config.toml
n_head = 7
head_dim = 64
positions = "rope"
parallel_block = false
init_std_qkv = 0.0179
init_std_up = 0.0179
beta1 = 0.9
schedule = "wsd"
decay_shape = "linear"
final_lr_fraction = 0.0
steps = 4521
Each number is 200 + 30 x the weight over its row's rms, rounded and kept within 0 to 999. Layers, rows and columns count from 0. The size before them is the row's rms in percent of the matrix's.

# layer 2 attention output (transposed), 448x576, rms 0.0385, rows 56-63,120-127,184-191,248-255,312-319,376-383,440-447, columns 288-383
092,186,194,201,217,222,176,215,145,164,187,183,206,226,197,192,215,169,185,155,206,240,187,193,233,152,148,202,169,182,200,198,213,175,193,213,200,227,208,217,239,175,180,192,245,197,166,217,136,195,227,178,223,216,201,193,205,183,218,173,192,212,199,207,203,183,182,182,182,173,190,218,196,208,202,205,231,173,154,208,191,203,147,204,192,153,195,217,197,237,185,191,241,189,149,166,186
091,173,183,171,228,183,160,171,209,181,174,229,164,226,147,196,203,166,236,222,197,212,232,214,228,217,172,190,199,223,224,208,161,183,181,200,204,188,195,185,175,192,246,137,221,225,227,199,151,199,188,198,219,178,180,164,230,228,205,171,172,212,152,238,192,205,158,240,162,244,189,194,255,205,155,211,214,219,230,153,222,269,156,187,162,188,201,196,173,194,202,181,180,157,132,190,201
097,179,237,154,238,254,156,188,154,168,174,157,215,232,174,181,189,193,160,226,240,173,216,245,174,220,189,230,153,228,204,183,177,170,170,220,220,189,244,190,232,177,210,210,208,171,184,237,162,199,194,223,133,195,195,190,175,172,170,207,231,179,168,192,195,144,205,159,212,204,230,141,199,118,178,161,178,169,224,143,203,226,178,201,192,206,232,234,204,240,193,201,215,133,262,198,245
097,200,183,183,179,163,197,190,131,215,272,196,217,187,216,198,177,179,203,214,216,218,255,233,266,185,156,175,255,224,243,221,243,194,201,243,211,187,203,167,197,248,254,198,188,148,205,155,181,242,216,204,202,196,192,243,111,242,206,255,171,211,182,227,220,236,204,139,223,224,242,234,243,191,220,195,211,184,207,176,170,164,187,196,206,202,178,239,196,179,214,126,192,207,184,207,189
089,210,205,255,191,185,176,250,195,197,186,182,240,231,181,232,238,169,241,246,200,238,189,226,223,152,164,222,155,241,218,181,170,219,191,243,125,186,122,155,181,172,206,137,184,209,215,193,176,257,261,218,217,195,160,195,215,192,239,152,199,248,162,204,157,188,186,188,173,173,143,212,206,159,235,229,166,152,238,213,234,197,180,232,176,195,142,212,241,240,179,189,156,143,176,156,177
102,176,204,181,264,183,167,215,207,166,203,188,237,272,181,159,235,165,180,198,241,261,198,232,246,167,198,164,176,188,231,153,247,189,221,202,191,146,185,244,213,181,183,210,191,203,192,228,139,239,226,193,201,198,238,140,253,160,179,140,211,246,205,198,198,169,137,159,195,151,185,242,197,236,176,187,244,179,167,132,206,235,208,200,215,209,212,193,216,202,164,194,231,164,156,194,245
098,215,212,205,200,194,191,193,200,181,186,223,193,198,250,116,179,271,243,217,220,175,174,250,196,229,198,154,216,203,212,229,178,203,210,188,260,206,192,208,163,193,191,223,176,270,215,186,215,192,201,239,203,216,162,212,201,223,179,213,232,176,212,241,222,236,202,210,235,192,195,257,225,182,189,164,188,204,170,233,202,200,223,203,218,196,227,181,177,205,195,207,169,149,216,191,182
093,273,189,216,201,202,205,230,215,199,187,181,239,235,127,238,211,247,243,158,214,222,190,186,229,250,137,195,156,191,214,168,178,211,204,201,189,166,193,232,214,203,179,188,189,166,223,124,219,285,237,199,177,186,204,223,159,185,175,200,188,182,168,203,189,162,195,212,155,214,220,186,143,191,253,231,237,162,242,231,176,195,215,157,182,202,165,167,191,228,236,156,201,223,206,217,202
113,183,139,192,225,201,166,214,179,172,166,233,199,173,169,184,201,229,215,173,247,180,224,169,191,164,155,218,202,262,150,203,173,154,153,212,215,195,196,201,203,147,174,175,228,252,176,199,126,194,197,252,213,226,203,240,191,208,201,179,188,215,186,173,182,245,178,171,195,179,157,190,179,179,162,106,195,185,230,214,227,242,168,230,157,168,185,180,175,249,221,228,182,234,205,220,158
095,156,212,209,184,212,143,166,188,174,209,147,145,244,142,160,202,225,135,204,210,218,217,188,263,260,212,185,190,172,225,197,172,180,225,200,215,202,205,189,190,177,203,209,288,242,239,225,173,185,224,165,220,219,178,198,197,159,230,161,140,171,206,161,223,249,184,182,214,240,199,182,185,210,148,181,145,198,221,233,202,226,185,210,263,207,231,240,173,257,220,194,152,168,192,164,205
112,211,213,192,230,164,199,219,218,248,194,182,195,197,160,170,194,212,205,244,172,161,177,190,136,238,162,237,164,170,215,159,166,208,142,196,255,247,201,196,221,199,254,129,157,208,169,208,223,209,132,270,156,199,180,128,193,196,200,201,192,161,195,188,195,176,251,236,194,212,182,207,222,197,202,127,210,180,226,202,203,184,260,210,152,183,201,224,202,160,195,201,191,258,262,202,194
102,184,215,201,236,187,231,169,212,159,204,227,201,215,219,231,182,178,226,188,245,240,223,237,227,211,254,241,211,161,213,187,192,172,218,177,277,189,213,177,182,132,173,210,184,224,219,174,158,211,181,231,199,223,236,214,149,185,187,166,140,178,217,151,189,196,211,171,249,195,244,189,226,204,208,238,222,208,181,170,148,248,162,209,224,149,188,200,184,246,164,159,190,240,181,149,198
094,170,213,224,210,198,176,195,202,199,183,173,154,194,212,243,223,207,213,184,211,196,227,224,257,189,156,173,223,204,194,144,201,209,170,223,175,212,159,202,200,227,229,206,201,225,192,211,194,167,259,177,207,241,192,244,155,152,210,190,222,231,124,200,194,242,211,251,243,215,186,211,168,179,187,178,184,173,211,163,239,180,232,213,183,220,105,239,190,185,226,195,186,163,212,147,215
104,159,227,147,238,209,174,243,174,201,195,189,187,218,180,207,243,198,200,176,175,166,230,196,218,206,212,195,232,212,209,201,203,214,211,179,194,148,190,193,226,191,175,192,201,205,224,180,209,236,203,196,213,210,167,245,199,181,208,174,199,187,213,215,195,186,216,204,218,219,162,226,167,205,193,139,201,174,176,215,205,226,171,238,210,189,135,178,194,149,242,222,182,223,164,229,205
104,264,204,218,238,256,209,166,218,185,210,184,160,191,225,215,197,229,191,249,183,195,205,243,206,173,197,195,213,166,219,226,196,240,189,161,182,206,192,198,173,152,179,246,183,223,193,161,176,237,217,150,193,209,149,210,189,209,184,187,218,188,233,178,166,209,219,159,198,185,191,233,220,236,168,185,195,164,230,191,189,194,220,170,252,204,201,188,180,192,184,213,200,203,208,194,170
108,239,210,234,166,174,165,251,224,187,233,132,175,212,143,267,228,208,227,218,207,220,173,147,247,209,168,166,195,162,171,209,184,206,147,188,203,222,206,271,193,222,227,181,234,205,241,163,219,201,171,192,192,247,216,247,191,173,180,229,206,146,193,227,246,244,243,244,205,208,194,239,125,176,242,210,235,188,216,234,167,243,215,199,272,209,210,194,201,205,243,233,187,225,221,181,224
097,206,232,170,220,231,177,180,196,195,190,181,162,203,173,209,253,236,207,174,199,209,209,180,186,208,178,259,231,201,183,200,160,195,228,175,213,224,238,217,182,172,214,193,185,277,179,212,165,225,177,105,251,167,224,247,114,164,233,147,193,199,200,218,210,214,278,181,207,217,174,189,210,223,210,195,218,166,115,221,186,190,196,209,204,118,231,226,157,220,214,207,223,206,170,221,171
096,209,177,257,237,207,224,148,222,232,243,181,144,234,185,192,246,199,184,223,216,190,234,190,166,207,173,203,188,216,202,243,183,242,192,185,199,229,225,146,173,223,255,157,186,241,198,208,218,161,232,173,187,224,207,191,212,180,160,207,179,95,218,163,174,235,164,219,221,140,249,167,221,217,241,183,249,190,170,241,153,196,239,205,156,205,167,158,190,247,190,200,199,194,208,214,233
101,175,177,203,169,209,174,181,237,212,180,205,221,189,174,197,191,213,215,241,223,237,247,201,144,207,168,159,140,211,236,166,166,222,212,228,184,213,202,162,222,166,207,167,230,194,187,188,231,220,172,207,230,196,187,165,228,231,180,170,194,185,192,228,173,213,231,162,219,191,149,192,253,196,169,129,236,197,202,191,195,231,221,199,131,192,190,232,199,166,235,256,213,274,229,263,226
096,159,182,201,215,239,217,181,259,254,175,185,184,212,205,200,220,220,265,195,205,204,210,211,256,167,170,240,212,215,200,229,192,162,190,155,187,234,185,149,191,177,265,162,174,206,230,186,203,216,209,203,205,188,201,215,210,201,191,211,219,154,169,147,208,186,211,187,207,186,229,172,267,209,220,207,193,151,199,166,179,250,174,115,197,129,171,240,154,228,186,182,196,214,161,218,159
087,232,232,230,212,202,200,223,152,169,201,202,162,237,174,210,202,171,167,218,158,186,246,244,249,215,194,214,233,157,257,183,176,218,227,215,160,245,195,211,188,174,235,198,234,234,194,182,178,199,230,205,185,233,226,233,193,227,243,222,188,251,174,170,196,153,194,145,184,215,216,171,175,161,169,218,184,219,206,204,195,164,231,173,191,217,141,225,191,171,223,244,214,180,206,158,196
097,223,225,208,213,136,159,199,164,229,155,184,92,153,240,168,180,242,233,212,205,163,239,177,184,235,207,194,243,176,213,211,214,189,213,128,280,183,206,167,205,216,223,200,174,204,196,250,229,169,162,190,221,236,216,226,186,121,227,185,166,229,174,208,196,196,215,243,198,187,157,200,235,216,168,207,203,156,200,247,182,162,207,184,170,225,152,187,214,152,238,213,222,206,237,230,233
099,187,180,210,235,186,218,205,227,176,153,129,139,208,178,154,184,236,181,182,193,244,154,271,236,159,245,190,184,244,183,252,163,152,177,205,211,202,231,208,157,164,131,195,214,241,246,168,160,186,230,198,185,202,198,204,241,189,158,209,214,227,144,176,168,207,162,153,188,165,175,253,217,184,180,218,209,191,206,137,167,179,196,226,227,210,215,224,221,209,243,190,152,154,211,172,174
104,195,195,216,147,242,163,172,186,194,189,147,186,210,219,208,156,182,262,170,181,219,146,156,199,210,218,228,127,220,185,226,150,189,206,172,255,164,203,231,211,261,224,214,196,198,244,163,203,214,226,222,189,147,214,197,213,160,171,187,194,175,162,248,213,166,156,170,180,211,255,188,205,246,216,218,230,222,226,180,155,196,252,161,204,229,185,212,216,176,251,189,174,285,198,221,204
107,218,199,209,156,189,213,186,219,225,181,178,167,128,195,156,206,222,175,209,182,145,205,192,186,238,205,194,235,198,217,218,223,187,185,172,208,178,148,184,210,200,235,198,194,183,200,144,184,213,170,220,158,185,152,268,153,212,196,231,184,233,223,175,172,199,207,164,186,183,175,196,205,194,250,200,217,235,206,178,208,189,144,219,209,168,280,208,228,195,183,209,147,195,158,197,216
106,189,212,204,186,195,189,161,172,198,195,139,169,223,181,223,203,195,192,209,210,244,287,222,200,199,217,175,155,212,226,219,167,148,243,292,165,178,225,204,179,180,211,158,248,179,239,201,205,226,206,168,226,201,217,173,219,234,164,170,207,169,191,204,181,207,202,210,180,249,224,220,200,233,223,243,233,190,227,186,159,203,182,177,197,268,191,208,153,191,151,210,175,236,173,250,193
101,135,173,218,173,226,182,207,215,263,206,194,165,203,207,172,143,201,150,233,202,212,192,219,164,276,197,168,222,254,190,190,197,174,160,175,137,184,192,224,242,200,233,224,155,148,137,186,253,200,213,197,241,148,156,159,195,199,198,220,149,207,183,217,224,174,223,233,182,201,220,191,195,222,260,219,190,203,186,212,191,224,180,168,219,210,219,238,249,202,205,205,189,209,234,193,203
109,191,164,177,206,201,194,187,151,178,152,199,175,161,231,170,224,191,191,206,192,216,209,241,231,218,222,248,217,215,210,212,222,186,160,211,220,172,208,103,182,196,202,185,156,177,178,204,247,193,173,212,215,178,181,235,175,182,180,217,201,248,224,192,217,225,215,188,167,177,279,252,242,243,176,213,217,220,222,184,190,225,212,153,224,208,166,215,215,179,235,159,192,206,137,226,139
109,246,148,255,184,223,203,208,242,239,229,191,167,232,174,204,195,187,170,223,199,189,215,211,182,193,173,203,224,225,210,192,147,213,189,258,207,185,159,141,196,186,261,178,181,212,164,179,222,209,223,199,184,198,209,189,215,244,157,191,184,178,179,170,178,192,195,190,223,186,221,168,157,166,274,187,154,188,206,227,218,188,208,252,234,208,189,212,209,186,165,210,177,163,155,202,219
106,284,239,220,192,152,231,195,186,228,207,192,175,175,217,169,191,193,164,203,219,199,180,218,255,249,259,147,239,191,236,194,174,133,186,196,204,214,191,239,183,200,181,174,182,226,194,187,167,198,216,209,199,184,172,167,221,189,161,225,202,222,185,184,188,196,235,198,211,201,161,171,221,216,232,222,187,177,223,158,159,236,176,157,202,206,199,141,222,214,165,213,191,164,193,193,203
106,210,214,139,241,141,199,198,215,193,189,222,209,196,266,184,176,260,196,200,205,212,203,224,216,213,186,216,157,198,170,186,166,205,190,157,243,264,242,208,171,197,179,223,189,285,210,193,204,209,204,208,138,221,168,161,213,201,133,140,247,169,224,224,206,197,217,180,230,213,205,180,192,183,203,239,225,169,182,183,227,154,250,187,223,204,219,188,207,219,227,255,173,105,223,216,194
107,229,222,219,161,264,226,215,199,176,195,173,224,178,165,263,159,217,171,197,149,174,170,176,216,234,179,269,166,171,217,237,223,231,196,194,200,204,228,222,241,222,235,184,266,249,195,196,201,216,284,219,191,182,177,242,190,238,178,207,202,181,179,274,210,257,231,215,182,225,217,181,177,213,236,218,224,221,213,219,227,238,273,214,191,212,251,154,217,160,192,205,219,165,186,201,158
102,219,130,203,170,228,230,209,246,201,152,219,161,165,130,159,293,258,206,197,193,166,212,188,218,170,185,236,231,186,243,203,152,188,242,198,213,233,233,206,238,137,201,189,202,245,195,233,189,163,178,181,249,217,204,246,181,194,222,191,153,172,212,208,250,188,253,178,235,188,192,185,135,179,148,197,213,186,173,228,226,215,171,187,240,124,242,229,176,200,178,200,226,240,171,187,144
102,216,181,186,202,228,218,181,241,162,202,186,192,184,174,169,209,200,236,207,249,214,238,184,178,195,175,193,160,170,230,232,202,207,199,254,184,217,205,136,134,187,234,169,206,222,187,166,203,132,184,257,200,215,183,168,264,204,188,167,216,137,213,168,205,218,165,224,256,173,230,230,183,215,196,120,279,139,251,246,166,220,209,200,195,233,231,209,159,272,204,184,148,195,187,233,208
101,150,215,206,224,203,165,176,209,198,187,222,208,197,209,217,156,239,184,199,179,245,234,202,217,204,179,169,157,201,260,266,181,178,179,176,234,261,226,163,230,175,257,244,192,244,222,194,237,184,205,224,201,163,237,128,150,243,160,200,182,232,206,175,167,212,211,204,238,142,198,194,184,130,186,155,146,208,226,152,175,202,227,176,153,170,188,155,194,182,183,234,261,238,262,231,203
099,179,210,183,164,153,223,175,193,229,198,175,201,210,224,202,172,219,256,159,206,243,209,202,208,180,212,224,203,207,179,209,213,187,144,183,278,214,167,184,229,214,211,175,214,172,172,169,206,219,171,212,193,177,188,182,166,194,145,228,180,148,161,178,215,205,192,169,214,173,229,219,209,225,255,234,185,208,176,178,158,228,194,204,192,179,171,194,140,242,233,168,177,197,178,210,199
100,230,183,231,235,202,167,217,206,228,185,178,177,204,238,159,184,196,225,234,169,202,210,227,239,222,167,201,242,218,244,167,211,181,215,188,189,164,202,163,212,157,236,175,212,195,207,193,196,231,221,242,197,214,211,223,252,165,183,178,189,266,118,177,212,195,219,201,183,191,165,173,177,187,200,204,189,216,211,182,192,186,210,187,199,239,179,166,198,186,222,254,170,194,164,143,196
103,240,237,177,244,170,185,199,190,199,151,209,185,234,223,166,199,207,233,209,149,216,239,247,198,202,208,190,205,143,263,226,170,210,230,181,253,175,163,198,214,237,203,172,174,161,187,234,177,250,195,158,182,207,231,233,232,160,227,194,208,201,186,233,189,159,161,205,219,199,165,256,250,217,167,190,164,171,186,194,184,173,173,173,208,176,135,173,207,162,196,248,173,214,188,235,195
101,210,216,231,181,221,189,225,200,166,216,222,160,198,192,202,169,188,218,228,150,217,166,206,231,213,204,207,192,229,162,220,170,218,193,181,206,151,181,223,138,162,206,191,233,214,194,163,232,232,221,240,218,244,191,194,173,204,156,181,228,211,199,203,199,164,253,193,196,202,196,233,219,208,209,257,210,184,192,120,194,159,239,194,273,212,215,173,219,178,199,246,176,106,235,159,155
096,245,248,197,154,254,212,195,201,202,176,158,183,201,192,206,175,216,266,149,208,190,178,162,239,183,195,246,119,215,177,142,210,209,238,222,243,199,205,206,202,189,219,227,216,235,246,220,196,171,217,165,198,169,227,213,205,180,168,188,224,98,154,215,210,176,143,210,174,263,218,216,160,231,138,179,222,207,210,165,165,206,196,208,176,203,198,277,176,229,209,191,209,238,195,206,235
091,196,177,195,173,233,144,201,208,196,217,241,197,190,218,185,190,234,168,160,196,192,202,168,183,249,162,234,211,212,153,213,183,175,209,191,175,201,194,176,205,182,158,197,206,195,189,148,174,166,211,278,170,239,157,232,190,209,186,167,170,194,235,166,184,240,184,222,194,149,121,198,179,197,161,242,203,191,194,217,227,277,139,191,205,148,220,135,214,193,190,170,178,183,191,218,216
099,184,153,182,230,204,190,134,217,162,218,224,171,177,168,148,184,238,187,151,235,200,199,203,245,228,189,176,226,192,225,261,175,223,177,185,210,161,215,183,217,221,236,137,227,230,139,153,172,225,216,220,165,166,270,214,174,261,143,202,186,182,155,200,217,222,220,234,194,139,190,199,176,216,192,193,207,178,188,171,244,246,194,208,201,232,239,138,146,230,252,214,167,198,240,236,226
100,202,172,264,244,182,209,230,176,151,201,158,225,251,219,165,228,200,196,280,221,181,209,217,205,195,187,157,139,188,170,139,225,189,200,210,207,248,233,187,220,183,185,200,161,214,204,199,218,199,184,208,209,232,175,136,200,204,192,209,224,197,203,150,180,169,159,200,209,229,211,260,265,188,205,165,164,213,179,179,137,222,174,199,195,153,180,234,128,131,225,181,221,217,220,195,182
101,220,195,175,193,185,200,176,178,222,250,203,200,197,215,175,197,201,253,152,248,216,180,197,190,220,228,224,262,167,190,176,196,220,219,194,263,211,202,228,230,163,189,173,238,191,190,159,193,269,200,257,185,200,191,276,112,228,193,219,225,177,197,211,229,213,232,171,214,187,191,235,207,158,213,223,141,192,215,173,140,248,173,169,235,183,211,111,180,234,185,171,163,230,186,201,181
095,210,173,211,191,237,169,201,245,199,229,125,125,192,232,263,249,217,220,208,215,217,232,205,193,215,219,233,223,206,223,192,189,256,180,202,227,175,242,187,235,233,214,207,247,199,201,218,246,265,195,160,180,232,212,239,204,173,220,216,240,258,132,207,165,209,232,214,216,238,192,221,186,164,214,238,160,200,185,245,162,203,220,186,164,228,155,175,202,166,246,222,205,151,219,190,209
100,192,139,169,197,214,176,234,235,216,190,189,198,194,232,239,230,194,224,200,185,186,201,181,217,228,126,206,243,202,223,189,188,199,181,206,215,161,213,184,242,245,220,174,146,208,173,180,204,201,227,245,133,232,205,200,205,173,151,207,174,228,190,261,227,213,271,195,229,146,162,202,201,243,172,221,154,225,138,192,209,243,193,181,198,186,234,156,191,184,196,209,195,181,217,185,250
105,231,158,204,226,183,257,227,193,140,166,218,195,211,150,217,231,237,235,271,187,195,221,203,174,198,199,181,194,203,232,234,222,183,163,196,180,171,218,173,124,148,207,210,192,194,219,175,220,178,216,221,219,177,150,200,142,214,145,194,200,210,223,188,231,251,198,153,209,181,158,222,230,204,236,172,195,182,190,222,217,183,189,217,240,197,182,188,158,224,195,199,173,204,230,150,175
094,238,178,247,173,219,174,235,231,174,257,167,176,206,188,242,176,182,181,181,217,216,178,178,257,210,173,258,203,258,174,208,189,242,190,196,204,193,202,227,183,209,228,190,195,252,178,209,197,209,207,198,203,198,241,220,170,182,189,222,233,233,162,231,182,148,220,165,191,177,255,231,150,211,212,254,241,232,185,201,171,205,213,187,176,223,203,220,135,237,210,187,189,178,221,166,216
102,236,227,194,182,174,203,230,176,220,222,133,148,202,226,174,226,197,198,189,251,196,201,174,247,204,213,215,202,185,191,153,200,167,252,244,227,230,196,141,233,196,184,228,200,230,184,252,180,222,183,168,195,227,167,185,175,187,215,169,141,181,170,146,202,278,232,150,165,173,164,153,205,177,187,169,216,232,204,157,177,201,198,202,223,187,235,289,165,177,162,190,216,193,164,206,205
098,178,167,180,197,166,175,203,239,143,243,206,205,151,198,212,237,190,211,189,235,171,212,206,209,199,173,194,165,182,205,193,167,205,185,273,211,221,157,202,173,180,230,194,230,189,157,171,196,181,188,176,201,243,192,189,226,237,161,185,223,109,196,201,183,171,216,251,249,208,201,237,216,221,204,157,214,164,211,212,176,183,161,145,198,230,242,201,141,258,158,212,233,211,192,208,179
094,176,178,239,204,230,150,206,192,238,204,219,142,223,206,149,192,258,170,227,257,243,209,169,183,235,201,204,151,247,203,234,177,152,183,157,204,210,242,131,211,198,191,231,197,236,246,192,194,243,159,206,232,216,190,212,192,190,150,202,208,233,219,200,222,205,176,181,213,176,200,250,228,179,186,202,153,164,214,206,218,200,202,135,175,216,216,191,168,229,253,234,181,192,211,183,240
092,175,191,191,187,191,192,198,175,234,196,281,226,222,223,142,174,215,237,165,277,220,179,219,222,186,221,235,143,142,182,261,245,179,171,171,156,197,201,253,227,232,234,243,191,194,140,211,220,191,190,253,205,200,207,190,179,218,184,247,178,179,175,191,244,224,175,204,226,175,211,254,208,214,261,213,172,153,235,229,181,166,185,177,165,189,180,209,192,219,204,196,199,237,158,245,184
090,243,224,227,166,175,155,233,214,163,209,156,174,168,215,132,213,187,194,207,207,175,225,218,192,233,209,198,244,179,268,174,192,218,203,226,197,182,175,153,198,165,245,158,249,228,177,185,201,174,208,161,225,192,214,192,175,200,213,203,183,215,159,124,181,205,213,178,187,218,206,154,151,207,224,256,155,220,221,213,188,161,196,227,211,215,209,196,202,213,205,199,203,170,168,172,193
099,243,206,252,222,191,191,202,161,179,169,172,149,215,191,189,229,194,186,205,220,286,161,138,181,205,263,150,181,189,219,146,191,146,248,218,207,202,176,215,164,204,191,181,187,240,220,211,181,222,245,218,181,179,191,202,235,164,190,202,217,202,170,170,191,191,146,194,194,174,178,192,214,192,225,193,187,214,193,213,218,229,190,148,252,185,181,266,191,235,222,231,213,199,192,183,162
095,198,178,201,255,181,248,192,212,172,200,248,206,165,217,178,170,250,179,234,115,207,158,225,209,183,197,191,165,197,256,273,208,158,198,238,188,193,182,223,144,244,256,200,181,206,203,182,192,193,170,169,204,178,215,202,237,211,158,195,177,176,227,173,220,172,180,204,218,187,210,209,202,197,181,197,199,168,194,160,194,162,205,166,242,190,209,153,214,180,190,231,187,180,195,243,149
106,249,224,214,228,178,203,169,201,176,160,175,211,134,194,192,148,199,220,253,198,178,223,269,184,246,223,201,175,201,213,258,191,193,209,171,222,146,202,168,233,176,271,202,166,232,205,170,207,140,247,209,248,121,211,245,192,185,212,188,174,232,179,204,224,203,234,191,173,203,249,228,212,220,170,220,179,219,239,221,200,203,176,222,203,206,209,213,215,252,192,190,125,218,210,227,185
# layer 2 attention value, 64x576, rms 0.0345, rows 57-63, columns 288-383
096,224,207,215,184,229,261,216,218,213,193,229,222,195,181,204,178,138,225,168,201,237,207,171,224,192,194,185,262,185,143,233,226,168,215,182,195,231,216,152,190,215,166,218,106,218,110,170,208,184,142,234,197,249,209,192,225,196,200,219,198,162,235,233,233,179,165,221,204,160,174,269,163,196,194,149,224,198,181,236,167,179,189,249,145,239,239,244,180,191,215,140,184,197,219,196,203
100,172,243,250,240,209,168,198,230,173,201,225,190,224,185,200,209,207,220,166,212,177,209,228,208,208,231,160,203,207,213,179,294,225,231,225,182,252,195,205,201,221,195,187,191,226,275,182,210,226,181,230,213,248,196,223,202,248,208,203,208,262,146,163,235,235,168,202,205,186,145,221,202,206,263,196,168,192,156,223,241,237,199,140,134,216,155,207,181,224,236,224,223,239,203,222,154
099,165,209,203,192,208,254,187,199,187,199,179,248,205,179,241,214,201,220,198,210,176,223,180,162,215,183,181,156,259,162,265,158,154,203,215,235,160,223,235,220,234,238,199,254,217,206,205,192,171,190,236,239,205,193,169,230,198,185,208,261,192,144,153,134,208,225,153,126,209,175,193,185,205,197,218,191,107,202,208,209,171,218,153,162,167,166,188,198,163,206,243,216,168,242,207,210
098,258,225,182,264,151,209,254,168,179,195,220,218,239,236,179,163,183,223,233,201,224,216,199,177,222,191,172,223,266,259,187,213,180,178,175,162,182,251,264,175,223,196,219,238,136,221,242,205,153,255,186,204,235,179,178,239,162,224,191,189,215,194,156,192,194,171,190,124,213,219,193,183,200,183,221,202,199,183,189,162,208,209,187,174,226,225,167,184,187,173,230,201,242,210,227,218
102,231,192,184,238,246,211,229,217,177,150,211,177,206,211,217,195,188,248,204,197,251,250,146,181,220,167,223,191,151,210,217,172,188,211,193,218,213,254,171,227,191,235,178,200,182,239,262,199,241,203,228,194,213,208,174,227,161,246,262,188,195,162,138,262,189,212,214,243,159,207,167,274,178,196,212,198,177,194,197,204,150,202,147,183,175,263,216,186,226,179,215,164,193,248,154,241
099,143,193,226,206,157,161,261,194,173,223,225,184,189,132,166,217,169,261,251,212,199,148,191,202,197,236,220,273,295,225,215,207,183,161,203,228,165,190,190,177,187,201,159,198,192,190,109,164,181,206,197,223,141,203,197,201,167,172,213,186,188,141,178,236,194,233,178,216,213,200,222,250,204,210,245,237,214,190,202,162,174,187,256,203,223,182,203,150,183,164,160,198,253,206,215,189
100,219,187,213,127,269,210,230,183,221,184,215,240,172,231,190,206,199,204,158,224,190,173,213,180,201,218,173,243,201,171,234,277,209,231,228,209,182,167,192,201,179,185,195,200,232,217,224,173,189,218,200,214,197,179,171,239,182,233,262,287,180,175,216,205,193,180,209,211,196,202,292,176,195,196,187,200,186,145,221,207,152,114,207,160,140,218,221,274,236,202,228,197,190,133,216,207
# layer 2 MLP gate, 1152x576, rms 0.0419, rows 0-3, columns 288-383
093,186,199,265,184,237,191,187,157,225,184,194,164,197,170,216,142,205,193,177,181,247,241,257,179,184,223,181,224,210,159,190,185,184,169,192,213,161,190,222,168,186,197,201,190,192,189,244,218,218,188,145,208,154,215,185,207,233,237,205,198,228,196,225,135,250,142,195,128,211,156,212,178,159,252,144,157,261,197,203,231,185,213,191,216,225,209,224,144,234,174,180,182,225,176,190,223
108,238,197,196,238,194,224,196,211,225,195,162,188,208,262,241,194,133,154,192,219,229,215,197,211,176,237,194,226,204,233,173,224,160,163,235,187,133,177,245,190,170,222,219,192,176,196,254,175,213,222,212,206,133,234,178,218,195,181,196,178,224,156,232,200,210,175,190,211,184,196,195,207,221,189,182,172,227,201,206,168,186,240,180,168,261,180,207,220,159,214,194,183,244,170,171,196
098,179,184,193,239,155,229,193,199,176,225,168,204,220,227,251,209,197,235,210,205,246,227,216,201,215,185,148,148,199,168,182,214,207,234,177,162,196,213,180,202,228,209,252,248,196,174,152,188,227,209,190,221,219,249,157,249,206,167,187,207,158,231,217,251,210,206,246,145,227,213,272,228,208,193,225,282,201,182,244,158,176,212,210,216,160,232,175,197,142,249,184,182,192,261,232,236
098,209,247,249,148,177,176,173,220,195,161,213,183,216,206,171,202,230,209,192,190,219,206,226,203,197,193,192,198,200,258,229,190,234,226,206,182,239,202,191,225,185,215,169,193,194,184,177,159,174,226,170,259,204,175,194,217,211,216,142,137,215,195,242,226,153,212,213,125,268,175,245,238,241,143,227,239,197,196,245,170,239,232,198,169,224,205,176,145,173,286,191,207,197,190,221,209
# layer 2 MLP up, 1152x576, rms 0.0406, rows 0-2, columns 288-383
096,190,206,187,223,243,199,239,216,199,188,227,171,211,200,211,217,210,235,211,183,163,180,205,204,209,216,228,249,248,195,227,173,236,231,220,205,227,166,160,243,111,185,201,173,211,183,242,199,214,263,201,204,217,246,211,141,277,154,190,230,135,265,184,184,160,164,134,201,195,175,226,199,253,232,190,180,199,231,230,193,201,190,180,217,176,279,208,185,242,238,183,220,232,177,174,195
107,198,194,185,236,246,186,224,226,127,168,211,247,203,185,154,211,224,174,156,197,156,205,186,201,145,263,199,195,187,185,148,193,254,223,189,225,213,212,180,170,239,155,193,255,201,164,208,181,235,139,176,197,304,179,181,244,198,187,215,239,211,275,204,205,175,199,246,210,189,197,245,188,210,182,158,211,193,197,196,228,191,206,240,161,236,226,240,266,216,186,132,186,196,205,187,234
091,242,287,220,147,169,182,221,154,181,237,203,205,215,191,182,188,236,221,224,222,190,215,167,217,186,201,249,258,214,197,195,187,187,182,246,207,208,174,227,200,199,195,148,158,165,209,215,221,186,193,206,155,192,166,235,152,151,208,200,188,238,207,199,213,161,219,181,234,170,187,195,166,196,193,188,198,136,224,190,201,193,199,118,225,240,184,172,211,209,147,277,199,193,199,163,189
# layer 2 MLP down (transposed), 1152x576, rms 0.0385, rows 0-2, columns 288-383
096,206,196,193,233,175,172,252,214,200,218,199,208,265,194,210,220,182,180,218,246,213,176,213,169,215,226,217,144,257,259,142,225,263,242,232,206,219,176,225,233,206,217,197,245,250,220,164,187,207,181,213,272,231,188,207,210,179,137,250,246,244,182,219,232,180,190,268,175,189,212,183,264,215,197,217,197,236,219,229,173,152,224,212,240,214,128,194,251,183,199,195,176,194,169,181,193
108,195,212,183,163,214,192,291,207,168,200,186,259,232,202,141,217,195,221,153,209,168,216,161,191,265,249,198,239,177,227,209,202,238,210,189,189,203,265,205,216,167,224,172,195,217,180,147,215,209,197,212,206,245,180,192,200,211,226,235,248,172,268,173,164,229,196,244,194,221,165,238,132,184,153,139,200,132,173,248,211,209,188,179,222,205,181,248,276,217,144,168,158,218,210,209,230
091,237,291,228,155,189,220,191,201,177,224,168,196,199,167,200,209,232,179,235,256,228,185,203,157,212,151,188,182,234,219,207,222,199,206,264,174,236,187,188,182,233,229,243,240,184,177,201,216,193,214,218,208,192,155,178,137,196,243,174,210,269,215,174,233,185,223,252,194,206,201,197,155,193,226,219,229,201,239,215,194,229,184,183,180,242,204,160,254,171,181,237,181,216,214,218,222